Part of a small language model's weights.
Architecture: RMSNorm before each block, rotary positions, no biases in attention or MLP, untied embeddings, normalized queries and keys, capped logits.
Training: a variant of Muon for these matrices, 172M tokens, 5256 steps.
Each number is 500 + 25 x the weight over its row's rms, rounded and kept within 0 to 999. Layers, rows and columns count from 0. Numbers have three digits each. The size before them is the row's rms in percent of the matrix's.

# down: layer 4 MLP down (transposed), 384x96, rms 0.176, rows 222-231, columns 0-95
# gate: layer 4 MLP gate, 384x96, rms 0.366, rows 223-231, columns 0-95
# up: layer 4 MLP up, 384x96, rms 0.383, rows 223-231, columns 0-95
down222 112:518513472486516508511537524517488516492480552513498529561493498526475512499500505483458498491480465537519515500450512502500507490466500504524474538518518487475526500489452488503525483503432526500544475483485497465494498479482540531500496554472532478515525521519494432493486460470517476494
gate223 099:460507536505464496487492515509469539511509472463487492467479524493505465481532537498511486496555477499519494549494514517471503496467518555555504505527500513516508493520505497517528506503497532487512462485509519484538505526493489470516495519488541499471518526517500499510475483462510510393
up223 104:447475527521438430502461535519485485502482548518471488491462527479515490449501499478531503472495517502480509531515538506478475479490464516538498466482474501506470534504511463462510491480521513477509499486540528451493523518535509480494492496523520470479513537520509502503493464506477496487
down223 103:516487480533496540526518499488488474469471553493488498507495521535496516505499488530497488475515535481489511462493472523479537491512513518484503527503514467488547471488467469506504474488561519455515513505513455530481484447545495482507516474561497511511497531468511524501479468479464525444
gate224 098:484473549470500523515504574495515490511477503483474503529501482515501518520438484459502478494508513533501514507450480486500508503508541509521481498423504553503517535485505537520492488511528529503501499468495525485501473496487483533520501492470542502522516466513512564488486512532519460482
up224 096:485483476483503497497456518532531515479494549513505489522499526526473511501507500517481477513473460487540460526499512502507490544481542478521540521507498503468500519479510498520503525467486491496492514486507538467491422537517476478526502517448482472517509529506476547484528471468463561507
down224 098:514550502484478497490516516516513507517469510534510531501508491470504501549527485496493536512516485495508465510499499513501495493462521507568486509444552470494520525489512497493509490476461471472491534483492534544529462570465543484494516509511504518544463488487483552468518508492508473503
gate225 114:509539483472496526472476544483472489510531477477495524496492533527489496466548436497507494509445550521502485490494488498512511510495512504551526460449492527505493525550494483548535554505496474529493467489487494500475503487516485499496470512512531484470520503478529465529527491490488539522
up225 110:488492483492468519547518449500508533492524503501489466527477492500482491529503476499465477510516510530519493462481467483541478477532506473502509518496470497457510501506476495531524490475486496465540465538508498440513504478484522528480558497515531504496423496484499504465475483457481521456
down225 109:516506464463483483504514479484471493481513518542551492466481498512513489509494547458533464466524508525518507527514516539478515485442515524546490489491501503503503481495556502497475552529528500513513546466509525518498493504515527512470510494461542469490469501499510487452492557478480515491
gate226 099:531465536489503523467507501487516520463495504523518554537512524494497511538485468514524482470489484508526532538486509490498478530515529523513496522493538504448513518515498513552528482456470514527467501498551498545489479552477477515456474506496527539522526480509452516513492487483495473529
up226 098:475488492492541550536525531450470483499490497490542483536507526478515511494521497474505479568527451528486512469512537502470496503480521515494537520485526508481508475530503487488509480466512494468539531489484509488485468533478495480488493554492478494545457512529537520501495517474519479545
down226 106:503465455496541488522474556496498491446511477547493521541500528549472495492489500503467493494463459500485486531470463510491499482530526466507529486490505547516509501495469479477505515463509515495485498485500478493519496518507491518480453474483473519526462522499554522455461483505452478490
gate227 092:523522445489469466530503512515466481514516484517533492479514534513517479509501495517443541494515494513490457487434500489519516505511508482489509506494488491453572442484482501508565544509529504495522441493485496466504515491517493519482472488524485508477491462518509483495469509497517473512
up227 100:492472523477517471482501511499494503510519515494534475512506489471462554519496486481529524471483518498503514505528494552482480513483517466519514555468451529506491524510499490462483499542469552498510524501433481521509541489465516521552523511501499463516471497526537504521544500510504514545
down227 103:480489505503524503486481527489492481510533479543514513510503516531466542472513509474483534546468485514556480500490530525537529500501524446465522512479438484510532484519473466499507499513468491511496513490450491475498477479508448479494471489520481547448498481549501512503514462515519511490
gate228 096:492513512498504489483507496527489553517528428525541437498485506514528515484511475465453481519505485532479477544509531500478486479479486529513466451478487504491486494479518504494525475517501495462498455476519480517516512536487496524508467469466487484498507479504501491521546527433522533481
up228 091:513536487503519484523511466509480500489522483522554484500472510480479535464506520465475476502494489510472502529498527487497506502448516529512451444467502473472476515507470467481516485492447457485492453464504478550493510513524475518517511467489485498488479460533499486485503493479565496541
down228 091:486544498474483519520543523494507531497483505518498539462508499478514588486506524485504482481497522532506499469503465486514517436478501491458504543502497516525463489511518489481479509486509490549485534500526546457507509490544496499484544509551448517501477500488488494492490522521527524496
gate229 089:494526475486456483449507471518465469461538480541510505520485490476498512503447448519479474458482471495471526507487500488561513518498506499540514480515526486470532471514505502527460505512485517499496521494515536487475547506484493518526498534536525498506514522527499534502487475455502525450
up229 097:478538504535503485527526512519475487501549452502517486538542519484501469551516511492487510478572506512535529538511463483446486491486502490508476523484521465491489523491491512507493528498487524474480540501468461497515507524492509471563525487472512556501478513498519484525541511478500500504
down229 097:515482545510471485470533503520460514475455486487476480511509472544525514496499460502536510457451522476526490500518514495499567472479481521475468488461507505481477477495499503505472509498506515470538497472482495472513506555476470484535514523501512503471497509521507515508412525475498512501
gate230 109:471473467513504499482487538536542483517542492454509506512510477530506511431470506515511494521486501499503495516464480521481480514464515497487493546519529511474494478508530513507450499440511560519498517504521481529537533513453470462505511481474503528520494508497497519531470530526520461521
up230 106:527508479482495471486492504532512507511467516521487477484496515503519514512482529536486474519481464516472520554521480456465475500510455508468489470509491494518476463541549451483547563485498487506492487481493480503500498496490532517522488418503462500510498493485472506533489551467479493506
down230 109:493491521461487491517513482504510502520475405512492491498507522439548475515474466469552536499478505485441475507517524484469518499461489504495506483494489498502517527520513519458503492550510462479478491540488506494473424467490495477515513528490528503482515479497482497496497507489493505516
gate231 097:531462501479453491491472491492451508451493504455551533508479525488504477487500489455455481503546495492481489501508490504515506485468546515507488496478476519494523513520501497497519495453461469471497485454506501458561538515522533461547486497484510486515540494501494489508502471482519490457
up231 101:459488520460468468476504477474462500504471554486493506479507484512503505545565514464478476499500507482462515495463478509496474530476485559487507489501494499547500498456486498517517468499472520473497488450491530487531506532470503502483522471468502504535524450477515520506504485457470532484
down231 107:532492487513500502492507476549517516529477471474513488554506456524492540479463495522495469513474513478537462471502489477470478527533459499512480488506552551497489546511507518493530473510522507475469522509472504484506506503486448543465501476516496514513492472504523494431493478476516535525